Weights of a small GPT-style language model, trained from scratch on English Wikipedia: 7 heads of 32, 8240 steps.
Each number is 50 + 10 x the weight over its row's rms, rounded and kept within 0 to 99. Layers, rows and columns count from 0. The size before them is the row's rms in percent of the matrix's.

# q: layer 3 attention query, 224x224, rms 0.0957, rows 6-31, columns 112-223
# k: layer 3 attention key, 224x224, rms 0.0943, rows 6-31, columns 112-223
# v: layer 3 attention value, 224x224, rms 0.0875, rows 0-4, columns 112-223
# o: layer 3 attention output (transposed), 224x224, rms 0.0839, rows 0-4, columns 112-223
q6 076:54 52 55 47 53 61 44 44 63 58 47 57 49 51 68 49 49 53 42 41 63 41 52 76 46 47 50 42 74 58 55 50 34 60 26 57 46 53 65 40 40 44 47 59 50 62 50 42 65 43 61 50 48 55 49 60 48 47 35 52 70 46 40 41 55 37 66 51 61 42 44 41 48 53 45 43 41 27 60 46 47 46 53 40 50 47 45 38 59 50 36 51 37 53 47 58 56 43 53 52 43 46 68 52 50 43 58 31 25 53 39 51
k6 084:52 38 52 47 68 59 54 48 65 42 33 34 59 48 60 52 54 52 42 46 72 35 35 59 46 56 41 50 66 57 65 51 43 59 31 34 55 47 57 50 36 50 40 64 54 64 57 43 55 31 49 59 50 44 52 47 67 54 41 54 57 47 38 57 61 41 58 58 62 36 35 54 47 53 53 40 55 53 52 48 40 42 57 28 49 42 40 57 66 52 35 51 34 40 54 45 52 44 61 58 44 55 50 40 50 44 61 32 34 51 54 54
q7 111:48 59 61 50 62 56 62 42 56 55 42 39 61 46 59 44 51 55 56 40 73 34 43 63 46 59 58 59 57 66 64 47 31 55 41 35 43 32 69 59 48 51 42 51 48 35 62 56 63 38 44 33 51 52 48 58 48 46 49 39 68 40 46 53 58 55 59 34 47 32 39 30 41 58 48 35 39 37 59 32 40 59 52 32 43 45 53 40 74 57 43 46 68 46 45 53 46 37 69 63 46 40 61 41 60 31 59 36 58 49 48 46
k7 116:52 56 64 59 61 55 63 46 46 64 35 38 59 40 57 52 47 47 47 38 70 46 51 66 49 50 53 42 49 58 63 50 42 48 46 35 36 40 68 52 52 55 37 58 62 36 52 46 54 36 38 39 33 43 51 46 52 41 52 46 51 37 27 53 69 56 77 34 53 32 32 49 37 61 57 27 38 48 54 55 35 45 35 30 45 47 49 47 66 66 36 57 51 43 48 52 46 38 70 48 48 51 58 50 58 46 59 44 49 54 53 48
q8 110:38 39 41 67 40 59 33 50 31 43 67 48 35 47 36 51 43 40 57 64 34 64 53 37 61 46 47 61 29 40 50 42 62 41 66 63 63 73 30 42 49 52 52 40 38 56 44 46 44 48 63 58 62 48 60 41 53 51 54 55 35 68 66 51 33 48 39 58 48 59 52 58 69 46 47 55 61 66 50 69 51 56 37 63 44 57 45 59 29 53 59 53 49 45 58 42 42 53 44 40 66 46 50 50 37 56 23 59 60 49 47 55
k8 120:47 60 42 54 48 55 31 60 35 42 60 49 36 56 28 50 50 48 60 59 24 64 58 40 60 55 48 53 29 45 32 50 59 35 62 66 60 79 36 41 50 49 56 45 40 49 44 56 45 58 64 60 65 52 58 44 55 55 59 55 45 66 71 50 39 51 35 61 51 60 54 53 65 41 40 75 54 47 50 55 61 55 51 62 51 52 51 60 25 43 61 42 52 51 52 40 44 54 42 53 48 54 50 50 30 51 33 50 56 54 47 50
q9 088:41 48 44 53 36 49 38 58 40 33 68 50 47 37 46 48 46 63 46 44 49 63 54 42 50 52 49 48 44 44 33 42 43 39 49 57 67 61 32 33 48 37 53 52 55 64 39 50 42 54 53 60 50 53 47 51 64 60 57 49 42 68 56 47 39 35 63 70 56 52 63 64 59 46 46 53 61 44 65 55 64 48 60 79 49 47 49 55 33 38 45 40 34 56 47 56 52 67 40 57 47 54 37 65 42 56 52 55 43 53 44 49
k9 081:44 47 41 35 34 51 41 38 44 40 62 38 46 45 44 54 47 55 37 59 38 47 42 28 58 59 42 49 48 42 39 47 47 45 52 53 71 61 35 53 59 46 58 55 45 74 40 63 45 50 49 71 55 61 56 61 47 63 70 49 43 52 66 35 39 42 43 65 65 60 65 45 60 37 50 57 45 53 46 46 58 43 67 57 55 48 58 48 39 31 59 56 33 54 61 57 52 69 28 43 46 53 50 44 49 55 51 57 43 55 38 43
q10 092:46 41 38 51 35 42 36 45 33 39 58 47 43 58 38 50 41 51 50 52 32 64 61 34 55 51 39 42 36 48 48 49 63 32 49 48 51 71 37 40 40 51 59 52 28 68 57 65 33 52 55 54 66 55 51 46 55 44 47 48 39 51 57 42 30 43 46 55 54 50 65 56 73 42 51 63 53 58 57 55 59 38 54 69 49 67 52 47 31 48 63 53 36 60 45 38 47 65 33 38 52 43 27 38 49 73 38 67 43 49 58 50
k10 111:38 50 26 45 42 37 41 44 38 50 54 53 35 60 38 57 52 52 42 54 35 61 50 36 54 54 52 56 49 44 38 46 53 43 49 58 56 67 36 42 42 46 60 35 36 45 59 57 43 60 40 63 65 57 48 55 40 61 55 49 44 62 70 49 35 46 29 59 51 58 79 42 77 37 48 66 55 51 49 44 62 45 62 62 41 62 55 46 32 34 62 42 60 53 54 35 43 55 20 55 48 53 42 46 46 56 38 62 62 55 57 53
q11 091:44 56 48 49 39 49 39 63 47 38 56 60 49 59 39 72 60 37 53 62 32 55 68 46 33 40 40 50 60 40 40 51 66 60 54 60 67 60 52 44 62 57 72 40 62 52 51 52 50 59 57 68 47 48 46 49 63 54 45 46 51 44 55 51 44 60 43 60 57 61 66 73 36 55 61 58 70 51 32 56 54 48 51 53 46 51 61 56 27 31 45 66 36 42 61 44 42 56 30 50 48 55 55 44 49 42 54 62 68 52 44 57
k11 084:34 49 58 61 41 39 51 73 50 38 65 53 50 53 58 74 71 41 61 63 41 57 62 38 51 37 60 52 45 45 30 53 52 56 64 59 57 60 52 43 51 43 52 40 56 58 48 56 37 55 53 46 55 56 51 57 61 64 46 59 48 52 61 61 44 60 45 58 52 54 74 69 47 50 55 35 66 51 37 44 54 59 51 71 48 70 56 54 25 51 62 49 48 66 56 46 38 56 38 51 64 56 53 43 50 50 44 67 49 52 48 41
q12 094:54 33 64 44 47 59 50 68 50 63 57 32 63 39 44 47 38 43 45 44 64 46 27 60 48 47 41 40 49 71 68 53 34 52 38 29 42 40 56 61 48 53 55 62 24 45 50 47 95 52 40 39 43 57 51 43 47 54 63 49 47 59 57 55 50 44 43 41 57 29 39 36 57 55 44 40 32 50 67 59 46 54 51 44 57 40 49 39 49 62 59 42 46 46 54 37 58 66 70 48 46 58 50 46 45 50 44 55 45 41 60 36
k12 077:52 40 37 53 42 56 40 55 59 68 44 27 67 41 45 45 37 55 42 46 61 57 49 50 51 57 50 52 44 65 56 36 58 45 49 42 35 47 52 56 55 63 61 59 51 35 47 57 60 62 55 37 38 53 42 48 49 41 34 28 51 63 46 66 57 57 50 35 54 30 33 43 51 51 58 53 38 51 65 76 37 51 53 40 69 60 51 43 46 52 51 53 46 42 52 44 48 61 60 52 57 54 49 43 47 60 73 34 61 43 57 46
q13 117:39 49 36 49 40 49 33 52 44 38 53 63 39 49 52 43 65 49 51 50 37 63 65 39 67 52 42 46 37 42 39 47 70 41 69 70 61 48 37 54 52 43 65 37 59 65 50 54 50 64 45 57 74 42 46 55 63 50 44 44 28 61 63 52 39 48 57 55 39 62 59 68 53 42 62 66 61 54 34 52 44 61 51 84 49 61 61 54 36 42 51 54 50 51 62 64 44 61 36 52 63 48 40 51 26 60 48 52 65 46 45 54
k13 129:51 62 37 34 37 45 33 55 50 46 65 59 31 48 50 50 58 59 54 58 24 59 54 51 60 54 47 49 40 46 37 58 63 44 57 69 67 65 35 38 59 45 68 36 47 58 40 56 52 60 40 58 60 66 51 65 43 36 60 54 39 61 57 54 37 47 48 62 42 72 61 60 65 44 47 68 54 52 44 52 51 54 53 72 51 63 57 59 31 35 54 52 42 56 51 60 56 60 39 43 51 58 53 54 33 53 38 58 71 41 41 46
q14 076:48 58 55 58 33 70 48 54 70 72 37 37 55 53 45 52 63 61 34 46 49 49 53 42 40 56 48 61 42 53 46 42 49 43 60 60 57 36 54 41 42 49 24 47 45 54 40 35 41 45 54 46 51 70 51 45 65 67 45 49 55 68 58 49 61 42 47 47 49 70 44 46 38 49 40 47 50 38 50 45 58 45 46 46 61 43 26 42 58 49 48 54 47 52 59 44 46 47 45 40 53 55 67 47 36 45 61 36 31 39 45 55
k14 086:53 36 64 51 51 55 55 36 62 55 31 37 60 42 51 55 51 54 48 49 65 31 41 54 49 63 46 45 53 47 66 59 37 58 46 37 53 35 70 44 44 53 36 56 35 49 55 35 57 29 56 54 54 57 57 46 57 54 48 44 52 44 50 45 44 49 47 67 50 56 34 52 32 56 35 39 36 54 63 44 53 47 46 42 48 38 36 49 76 53 44 47 52 46 43 44 62 32 74 41 35 53 64 34 39 41 54 43 34 50 44 49
q15 103:69 60 50 57 67 54 61 46 59 51 41 46 47 45 64 46 49 49 64 36 56 46 44 58 38 59 61 43 55 50 54 53 50 59 43 37 26 31 66 58 51 50 44 50 76 41 46 57 60 41 54 37 37 34 45 53 44 47 51 42 58 40 33 57 65 56 67 39 39 49 34 37 44 46 58 51 39 46 61 38 35 50 44 38 38 45 48 39 71 55 53 43 65 70 42 57 47 45 60 59 39 45 59 54 61 42 49 36 54 51 48 39
k15 099:57 58 54 50 63 47 58 51 61 62 39 54 53 35 62 44 49 46 57 43 55 38 46 73 48 50 47 43 60 44 67 50 47 62 43 35 36 33 72 58 61 62 42 53 64 51 47 50 47 44 44 49 37 51 43 54 45 33 46 54 62 37 29 50 60 60 65 41 45 40 28 55 44 52 46 37 51 49 53 62 40 48 42 41 47 45 54 45 70 52 49 50 52 42 46 62 52 47 71 49 47 45 54 52 68 44 62 37 62 50 56 40
q16 097:57 71 50 50 21 48 45 57 41 36 46 58 45 37 42 50 57 47 51 60 25 53 50 38 38 36 49 55 61 37 42 64 59 45 54 52 55 79 34 32 53 49 63 47 50 49 54 54 50 60 49 53 54 55 39 39 59 57 50 56 57 56 47 35 42 54 32 55 65 63 66 61 49 56 37 64 46 52 35 51 55 41 49 46 64 67 42 73 27 46 51 56 44 53 56 40 59 59 32 47 47 48 60 36 50 48 63 51 50 33 68 64
k16 085:51 65 55 45 35 48 46 62 38 39 70 59 48 49 43 56 47 50 57 54 40 56 56 33 57 36 55 48 48 49 48 57 62 39 45 54 50 67 45 59 49 46 48 46 65 60 74 48 36 41 59 47 46 47 40 42 37 48 71 36 53 75 43 41 29 55 36 65 42 49 74 65 59 43 39 53 55 35 39 49 60 46 63 54 76 56 53 56 42 69 41 41 40 59 50 44 47 56 31 67 32 53 56 44 55 44 58 51 47 30 49 56
q17 104:51 45 65 35 63 60 58 38 62 73 59 47 50 45 60 45 42 46 46 50 69 42 39 57 41 61 45 56 55 57 58 55 38 45 41 45 47 30 60 73 40 43 42 51 59 40 46 34 47 37 53 30 45 51 45 58 49 37 54 45 54 50 46 49 53 50 61 35 59 36 30 41 56 55 55 35 46 39 62 40 27 48 36 24 25 48 56 48 64 46 43 48 50 50 48 57 49 37 73 48 53 39 64 44 52 27 59 46 47 61 49 46
k17 127:57 34 69 47 53 59 66 41 59 56 40 51 60 57 61 42 60 52 43 48 71 38 41 67 58 52 66 58 55 63 61 57 25 52 43 43 48 40 70 64 42 48 37 61 49 42 57 42 50 30 44 39 44 46 57 52 57 47 55 42 52 29 36 46 51 57 74 36 62 28 38 59 40 60 57 41 56 51 52 47 45 44 49 31 35 36 48 46 73 49 38 48 48 47 43 49 53 45 66 52 52 51 59 47 43 35 58 55 50 56 39 48
q18 118:41 45 52 47 21 43 38 60 47 34 44 57 45 49 37 60 52 33 36 46 20 55 54 35 57 37 36 53 46 53 50 49 66 52 63 52 67 61 42 47 49 49 57 38 46 66 50 57 47 57 60 63 75 45 55 56 69 62 32 48 33 57 57 46 39 58 46 58 51 49 59 82 65 46 54 49 63 54 33 61 56 50 47 60 58 61 60 54 38 34 62 57 32 49 56 50 39 59 40 34 62 63 48 38 43 59 37 52 58 40 44 59
k18 133:47 50 35 49 37 33 45 61 46 52 58 52 42 51 42 59 50 51 48 57 20 57 52 26 48 55 51 52 40 44 39 31 68 44 63 60 62 53 54 40 47 49 66 43 40 48 37 53 48 73 52 60 73 66 52 58 51 58 38 57 29 63 65 49 31 51 34 53 54 65 68 60 70 38 54 63 53 48 42 75 60 60 55 65 50 62 66 47 29 39 62 55 59 56 46 57 40 54 30 41 59 53 54 53 48 61 39 65 61 44 45 47
q19 091:51 34 39 51 31 42 55 45 46 46 70 66 49 39 44 54 46 50 43 61 40 56 44 50 60 59 41 48 55 40 52 38 56 44 62 74 40 50 25 29 51 55 38 35 30 69 48 36 47 45 56 62 47 57 55 35 65 47 48 62 49 69 29 40 47 38 44 52 44 79 53 49 55 42 55 76 65 53 50 54 54 49 62 59 52 54 49 58 42 46 49 59 54 46 39 51 52 57 58 41 55 67 64 63 29 60 37 45 47 54 47 54
k19 084:52 38 47 56 47 50 46 36 30 47 66 50 56 61 55 48 37 53 49 65 56 61 53 54 46 65 29 54 46 56 46 49 58 48 63 50 46 65 32 55 53 51 48 50 36 66 58 36 51 52 52 47 57 52 57 34 67 62 54 56 50 63 56 36 33 46 44 65 56 64 54 41 41 44 35 77 41 52 57 54 61 47 58 42 50 51 41 45 35 51 31 58 60 44 34 55 53 61 44 35 50 48 45 48 31 42 46 37 50 61 60 53
q20 099:50 63 39 58 54 42 57 60 54 38 34 43 54 54 53 38 67 46 49 46 38 27 61 54 51 30 44 48 72 54 48 58 58 55 61 54 60 47 67 51 39 36 63 45 64 34 31 29 51 50 56 50 59 67 53 54 40 47 47 60 49 60 32 73 65 55 52 56 62 48 52 60 41 64 46 55 57 50 36 44 45 67 58 47 34 53 47 50 51 57 40 48 49 47 73 62 65 56 42 62 53 57 66 60 49 52 59 56 46 57 39 28
k20 093:48 77 58 49 49 60 53 52 53 52 59 62 46 50 50 49 70 37 68 48 44 35 56 46 46 56 29 47 60 55 67 43 51 55 51 65 54 56 56 42 27 55 74 39 64 43 44 51 55 58 47 51 41 54 58 52 37 54 58 50 62 57 36 67 68 56 57 52 42 42 36 42 45 60 51 47 57 53 40 39 58 65 36 77 32 41 49 60 49 56 40 48 34 49 71 50 61 58 44 47 56 62 60 74 52 58 44 45 48 50 51 40
q21 093:47 49 56 50 42 43 46 55 57 68 37 65 52 41 66 55 45 46 77 61 51 38 43 47 38 49 66 50 52 34 54 33 66 44 56 52 64 51 56 61 45 68 54 58 42 52 55 40 55 70 49 37 45 54 49 54 47 67 40 56 43 45 40 57 59 60 55 44 48 44 50 40 39 58 37 63 59 65 45 39 66 45 64 55 44 73 37 52 56 52 58 60 36 28 41 52 39 53 44 58 33 45 45 47 49 53 54 34 60 37 30 40
k21 097:58 47 64 62 60 32 46 52 33 43 69 44 51 43 49 37 52 57 58 52 60 42 44 57 41 27 53 37 60 29 48 48 51 41 46 49 70 54 67 54 52 49 35 44 56 56 49 48 56 58 50 40 53 61 47 54 67 48 49 73 52 43 52 59 53 52 62 46 37 55 41 40 36 59 53 48 58 57 44 53 80 51 45 40 59 70 38 42 42 50 59 75 49 57 45 47 41 45 46 53 42 47 40 45 51 50 62 29 51 60 45 64
q22 097:29 54 49 46 70 51 46 44 50 57 49 55 59 53 53 33 57 66 43 36 56 34 54 48 58 68 22 41 51 49 50 55 36 49 63 60 42 38 46 42 42 35 45 44 61 55 58 47 40 64 37 57 66 43 48 43 62 51 61 55 46 54 60 51 35 44 38 59 30 39 51 41 34 40 61 41 43 43 50 45 49 58 60 20 44 54 60 44 48 37 44 56 66 56 57 44 46 49 44 53 53 68 44 54 55 37 54 49 40 63 46 61
k22 089:47 44 56 39 58 56 37 35 65 61 52 55 50 45 58 57 45 49 52 43 58 53 46 54 36 81 47 34 55 61 67 59 65 45 54 64 55 41 36 66 44 50 52 32 45 71 31 48 48 60 48 42 72 24 72 38 52 54 60 56 50 68 55 52 53 44 52 50 33 48 55 36 41 47 54 63 43 52 42 36 49 52 44 33 50 43 64 62 35 46 60 42 60 50 59 48 44 49 48 19 59 51 51 63 61 42 56 49 54 41 37 66
q23 102:64 41 57 47 63 47 76 54 36 48 38 51 55 45 43 52 47 59 60 49 46 40 36 44 42 62 50 56 64 44 47 51 55 42 47 30 58 44 51 45 59 50 59 61 37 51 51 58 33 44 57 63 56 53 42 55 39 43 54 46 70 54 50 28 56 62 54 44 47 40 46 58 44 55 43 67 40 50 42 23 43 47 56 46 60 22 54 58 52 59 50 60 65 30 55 62 56 50 35 60 46 51 68 59 50 62 37 49 49 24 58 76
k23 101:45 47 46 67 59 45 72 41 46 47 64 40 50 41 49 55 52 49 56 42 37 53 36 36 35 62 64 50 62 56 52 44 53 52 46 35 51 55 48 44 63 72 52 72 49 46 58 44 34 43 52 37 49 54 61 32 53 41 36 46 46 45 43 26 61 48 60 28 50 64 39 48 34 52 62 58 40 39 54 41 39 49 62 43 45 34 44 56 50 64 42 62 52 46 48 56 55 49 40 66 59 43 49 66 45 56 35 52 56 34 61 74
q24 102:53 43 58 68 59 60 41 38 45 63 45 30 63 64 54 52 30 46 51 56 54 63 52 49 51 51 49 67 47 39 53 45 44 32 59 67 42 64 52 53 60 47 47 55 44 68 47 51 56 46 63 26 49 31 36 40 49 35 63 66 66 56 45 50 59 35 46 52 25 33 54 35 55 52 66 44 28 54 32 39 23 41 49 41 48 57 42 47 50 63 73 47 62 41 39 41 33 47 53 36 58 45 39 61 56 61 52 40 49 57 51 61
k24 100:50 45 44 67 73 39 26 48 33 71 44 55 42 44 48 59 36 56 48 54 51 58 53 53 53 59 55 53 54 52 46 61 45 26 58 60 34 50 44 40 55 56 25 40 47 65 38 57 59 44 47 54 54 37 52 17 59 42 70 60 49 56 52 53 48 35 35 43 49 38 60 51 43 57 47 58 35 57 50 39 51 36 56 54 40 36 36 58 53 48 56 47 56 50 57 44 44 51 39 32 53 48 37 60 44 45 41 37 50 64 58 52
q25 094:57 44 56 44 64 45 52 52 46 39 50 40 84 45 56 43 48 32 44 32 37 45 31 57 54 50 51 61 48 54 46 53 57 61 55 36 65 54 32 34 43 45 57 68 42 48 64 30 22 33 58 46 42 46 51 57 30 64 47 54 30 48 52 29 36 50 64 52 45 49 47 52 74 48 53 53 38 36 37 52 39 37 39 50 58 56 43 46 43 40 44 55 52 31 49 42 76 47 31 47 46 38 49 49 49 56 52 50 46 53 49 53
k25 094:53 59 44 37 60 61 53 41 53 51 52 57 55 53 48 40 46 51 62 47 35 41 34 41 53 56 50 59 50 64 36 41 45 50 45 44 55 62 44 53 55 29 64 63 25 54 53 33 66 59 65 63 51 43 24 42 46 36 33 38 54 51 45 22 48 48 51 52 27 48 24 59 72 60 49 61 55 50 45 49 55 54 56 58 74 52 53 46 45 34 40 63 32 57 62 51 75 64 37 67 54 32 44 52 56 56 61 43 47 47 61 49
q26 101:49 47 52 45 51 52 52 63 41 49 38 71 55 47 37 55 41 63 47 57 57 48 58 60 71 37 53 54 52 34 50 37 55 44 40 63 53 52 40 62 37 48 31 45 66 54 43 53 37 39 59 63 38 48 48 38 52 50 44 53 43 57 50 44 49 41 25 48 61 81 41 45 51 67 42 53 50 62 49 70 48 61 39 49 51 50 48 50 56 47 44 52 39 24 59 31 53 51 48 55 44 43 38 65 60 48 63 52 51 62 35 59
k26 100:53 63 67 44 47 51 64 66 51 57 44 58 46 46 43 53 46 73 48 60 63 50 51 47 55 43 53 59 56 50 43 44 46 62 51 46 28 45 39 61 49 41 29 60 53 52 61 57 33 60 51 47 44 40 46 36 56 68 42 67 45 50 54 57 61 41 39 62 54 53 30 58 52 62 47 57 47 52 68 43 63 42 42 58 64 59 52 54 54 49 64 39 42 31 62 34 38 41 53 49 48 51 41 52 60 52 51 49 56 59 40 51
q27 101:50 33 70 51 49 46 41 36 59 50 36 33 66 58 37 35 33 49 48 63 44 63 54 59 35 49 45 49 37 54 67 57 40 64 45 47 59 48 37 49 57 60 30 38 47 46 57 51 52 53 80 57 50 42 57 41 56 56 47 55 37 58 66 54 36 56 46 41 37 58 52 59 48 59 42 68 42 55 41 52 61 38 58 21 28 49 45 50 52 48 50 45 55 50 55 47 56 38 42 64 62 53 42 44 51 43 52 71 41 48 55 56
k27 106:51 40 49 45 45 65 41 52 41 50 38 44 49 38 44 61 52 28 65 38 43 64 46 56 44 58 54 42 38 54 60 58 40 55 67 53 43 38 52 50 56 49 31 43 49 57 32 46 64 49 72 52 53 40 52 32 61 60 53 47 53 62 56 46 55 46 40 76 33 36 40 47 50 54 46 64 37 49 51 43 63 42 43 27 51 45 70 51 53 49 50 38 56 58 50 39 55 50 52 74 45 57 41 45 48 33 58 62 44 57 45 53
q28 094:55 55 26 29 36 28 54 54 37 62 39 38 63 50 35 59 47 60 60 53 40 50 38 44 44 49 59 47 47 53 51 54 28 30 52 48 41 42 42 29 45 43 52 60 62 47 46 46 48 40 58 76 40 36 51 63 50 51 56 40 73 45 57 30 26 54 47 50 64 50 50 59 52 58 47 37 68 47 34 63 56 42 57 51 46 37 42 64 46 57 50 59 44 40 39 31 63 63 64 47 41 40 42 50 54 45 52 39 40 59 57 61
k28 100:48 59 43 44 44 37 59 51 41 51 37 41 51 56 41 51 36 57 39 62 55 34 56 34 36 45 43 53 31 42 44 60 34 53 45 43 50 46 54 36 51 45 53 49 61 52 48 57 63 52 56 54 48 26 56 55 47 49 44 46 64 50 49 31 40 45 50 61 53 54 53 35 67 54 61 48 53 55 35 32 35 38 54 57 43 30 61 44 59 43 54 37 49 69 32 44 68 48 61 59 43 54 51 59 56 47 77 47 44 46 33 60
q29 093:47 52 43 48 68 31 45 36 52 52 40 53 43 46 37 53 61 38 50 55 34 39 47 57 52 59 49 55 55 50 63 73 61 34 43 50 82 60 61 60 42 56 44 55 63 37 31 51 53 42 62 40 52 50 49 52 61 60 44 45 64 70 41 35 41 48 41 66 54 47 48 61 41 58 60 54 72 33 36 51 50 33 56 36 49 69 55 55 49 59 42 63 36 45 47 62 48 46 44 64 43 41 55 43 66 32 54 51 54 52 39 57
k29 087:43 43 56 63 55 55 37 53 56 32 45 48 39 50 30 40 52 58 50 47 52 37 49 42 54 68 57 70 49 58 56 51 33 51 53 48 64 61 51 76 53 67 54 55 66 39 33 50 58 46 50 48 51 58 49 56 66 65 58 53 55 67 38 34 31 48 42 45 66 40 63 60 40 59 71 48 54 39 28 40 58 50 55 51 41 51 58 50 48 37 59 63 61 52 62 42 41 59 45 49 60 40 66 59 58 53 61 53 37 61 41 54
q30 101:45 37 44 41 37 31 40 61 61 38 67 52 30 38 41 70 53 55 45 44 46 46 47 53 56 38 58 29 29 62 46 64 42 34 56 41 65 51 38 49 33 63 46 52 62 27 42 61 55 54 25 59 53 44 55 61 41 40 58 56 53 42 55 66 38 51 43 42 64 50 54 53 44 53 48 38 48 56 44 61 53 46 41 56 53 58 58 53 55 62 58 67 42 49 68 40 50 65 50 57 41 35 52 32 40 58 63 56 46 43 63 45
k30 095:33 40 45 36 40 37 66 54 59 41 53 53 45 54 50 74 44 57 50 50 38 47 58 40 64 51 55 57 45 43 57 35 55 38 52 40 70 55 47 58 33 51 51 53 48 41 50 48 66 40 32 58 48 43 48 72 43 40 47 61 51 54 50 48 43 55 42 55 63 61 53 35 58 44 62 54 37 67 49 61 50 53 39 37 51 64 56 56 59 56 50 72 66 58 45 41 43 52 60 58 51 34 42 42 44 53 63 45 26 31 61 54
q31 090:63 32 64 66 49 64 63 63 51 42 52 47 54 55 48 64 60 28 54 52 50 54 54 49 31 47 53 55 45 44 59 56 62 62 51 60 43 42 43 39 68 47 46 47 52 46 35 58 63 47 66 44 45 56 54 30 60 50 41 58 37 67 45 50 75 32 34 57 54 49 48 54 31 57 43 51 53 59 50 62 36 58 55 48 30 42 46 54 52 60 57 41 51 43 63 50 34 47 48 45 54 57 53 66 58 50 38 60 46 44 27 45
k31 104:60 45 67 52 52 53 46 69 55 47 40 52 47 36 45 58 54 48 61 56 49 57 61 48 45 55 30 42 49 53 64 58 46 73 63 51 39 50 54 43 75 49 38 40 53 46 51 37 63 52 65 51 53 59 65 27 50 37 55 63 42 72 53 44 55 46 37 53 42 43 44 48 37 62 57 51 28 47 53 65 51 67 55 47 49 36 39 58 45 70 49 40 62 46 47 49 41 47 58 62 58 55 53 49 45 42 41 36 58 46 47 45
v0 098:39 48 54 54 52 43 38 44 52 64 38 38 37 51 54 65 60 43 43 60 54 53 53 40 59 64 59 53 55 49 48 35 56 38 40 60 34 70 45 38 67 74 59 53 44 47 54 34 42 50 62 50 55 47 44 44 47 46 53 50 53 42 52 64 64 57 48 44 50 53 68 51 53 48 50 58 36 48 67 36 55 46 53 35 64 55 46 51 65 59 50 36 57 20 55 51 31 54 55 48 32 55 49 64 46 53 38 38 62 44 38 63
o0 099:51 45 64 55 53 54 30 60 39 58 50 62 52 37 59 67 62 46 37 43 58 44 43 45 44 62 73 56 54 33 58 53 51 36 39 52 50 58 39 51 54 56 59 47 55 53 47 54 27 45 34 47 35 54 56 54 39 68 51 39 57 39 51 71 55 56 58 53 43 43 54 54 50 60 48 39 45 38 60 55 48 39 48 45 55 49 51 38 54 46 63 49 52 41 55 57 52 43 51 51 47 56 55 56 27 42 42 64 59 45 42 58
v1 106:50 39 46 63 45 55 42 37 41 56 43 67 59 47 59 55 63 49 36 68 45 58 51 51 67 47 36 53 37 51 41 47 51 53 58 57 45 53 54 45 48 61 48 50 36 53 45 52 36 66 53 53 35 55 43 67 48 45 26 42 62 40 65 56 72 38 57 57 57 60 53 55 68 36 29 48 59 49 39 46 36 54 60 59 46 69 39 25 47 38 47 59 46 40 53 53 55 41 58 39 37 53 35 48 55 36 46 49 50 52 54 45
o1 094:52 48 48 48 45 57 50 54 41 64 30 49 71 60 50 61 70 52 40 56 48 54 54 57 54 38 42 56 66 39 48 57 36 57 53 36 55 45 51 51 65 52 47 51 39 56 43 55 66 63 42 53 49 52 38 46 45 48 67 37 67 47 54 38 65 39 51 40 39 54 62 54 45 51 48 37 51 49 46 38 35 50 58 63 36 49 52 43 46 60 45 46 68 30 67 40 47 31 46 56 35 58 47 28 51 33 53 45 50 44 35 43
v2 102:37 54 49 56 56 62 49 52 58 33 56 47 63 41 40 35 50 32 49 48 47 47 65 49 42 55 50 50 48 58 40 45 44 69 27 64 52 42 58 43 48 45 62 57 51 42 64 64 51 65 64 55 66 58 63 56 54 40 51 67 46 57 46 43 53 65 50 36 71 61 49 59 51 52 44 62 56 53 38 72 49 54 32 50 44 46 55 54 57 49 58 61 54 35 55 54 45 42 49 51 45 65 52 59 57 64 68 49 64 43 54 45
o2 107:45 56 40 48 60 50 27 49 56 63 58 52 37 53 43 34 42 37 62 46 42 60 62 56 52 53 47 40 26 70 64 32 43 53 29 57 66 51 55 44 55 52 58 65 40 54 58 65 59 50 65 38 52 50 50 57 44 37 61 61 43 54 54 42 39 43 50 40 53 59 57 48 58 34 49 54 60 48 68 60 51 35 45 57 33 46 58 44 67 38 53 54 45 57 41 45 46 51 37 57 59 60 34 46 57 71 59 40 62 47 57 54
v3 103:54 56 46 69 60 54 45 59 71 41 38 65 35 44 61 61 65 52 47 39 47 50 62 40 24 43 54 63 59 58 57 44 53 45 61 53 45 43 49 57 79 49 56 62 62 55 40 50 63 57 53 48 37 30 40 54 58 58 52 55 71 45 36 53 31 45 55 63 56 48 53 52 42 58 55 67 47 51 27 39 46 48 49 62 46 43 48 63 45 58 58 49 28 26 71 45 56 49 48 45 54 46 48 72 49 46 46 53 41 48 44 48
o3 120:48 63 50 45 51 62 36 56 56 44 45 69 32 65 45 41 34 46 56 36 54 49 45 54 49 60 45 54 50 53 70 28 61 49 61 43 55 49 58 51 66 83 44 68 32 46 52 51 54 37 47 47 37 53 50 63 40 67 42 44 41 30 45 42 50 49 37 40 67 48 46 40 47 39 58 55 51 67 52 61 56 48 64 61 43 43 50 32 48 62 66 38 56 42 49 34 50 54 49 56 62 56 31 33 50 65 34 52 54 44 44 52
v4 101:62 43 55 47 57 32 55 64 66 48 38 45 44 36 66 36 66 48 61 62 56 30 40 58 55 51 46 25 68 59 61 63 54 50 51 73 61 55 40 56 48 44 52 51 44 43 35 57 45 38 42 33 48 59 61 58 55 48 55 47 56 55 55 62 46 66 67 51 28 56 56 54 42 77 53 56 38 43 51 56 51 59 48 46 35 52 43 57 63 55 48 51 49 54 46 45 58 33 48 53 55 52 52 41 58 45 44 58 64 54 17 39
o4 117:53 57 52 61 54 35 43 49 75 56 55 42 39 42 66 48 34 50 57 61 53 55 48 39 54 38 73 46 66 54 52 37 42 45 37 50 53 59 44 47 46 51 46 41 49 43 41 52 42 48 64 36 62 54 63 52 47 43 66 35 56 59 56 51 38 53 54 50 46 35 55 44 60 60 41 33 47 53 59 55 50 53 47 54 32 67 46 37 73 54 47 48 49 54 31 33 60 53 46 48 46 45 55 60 54 52 38 83 64 58 52 58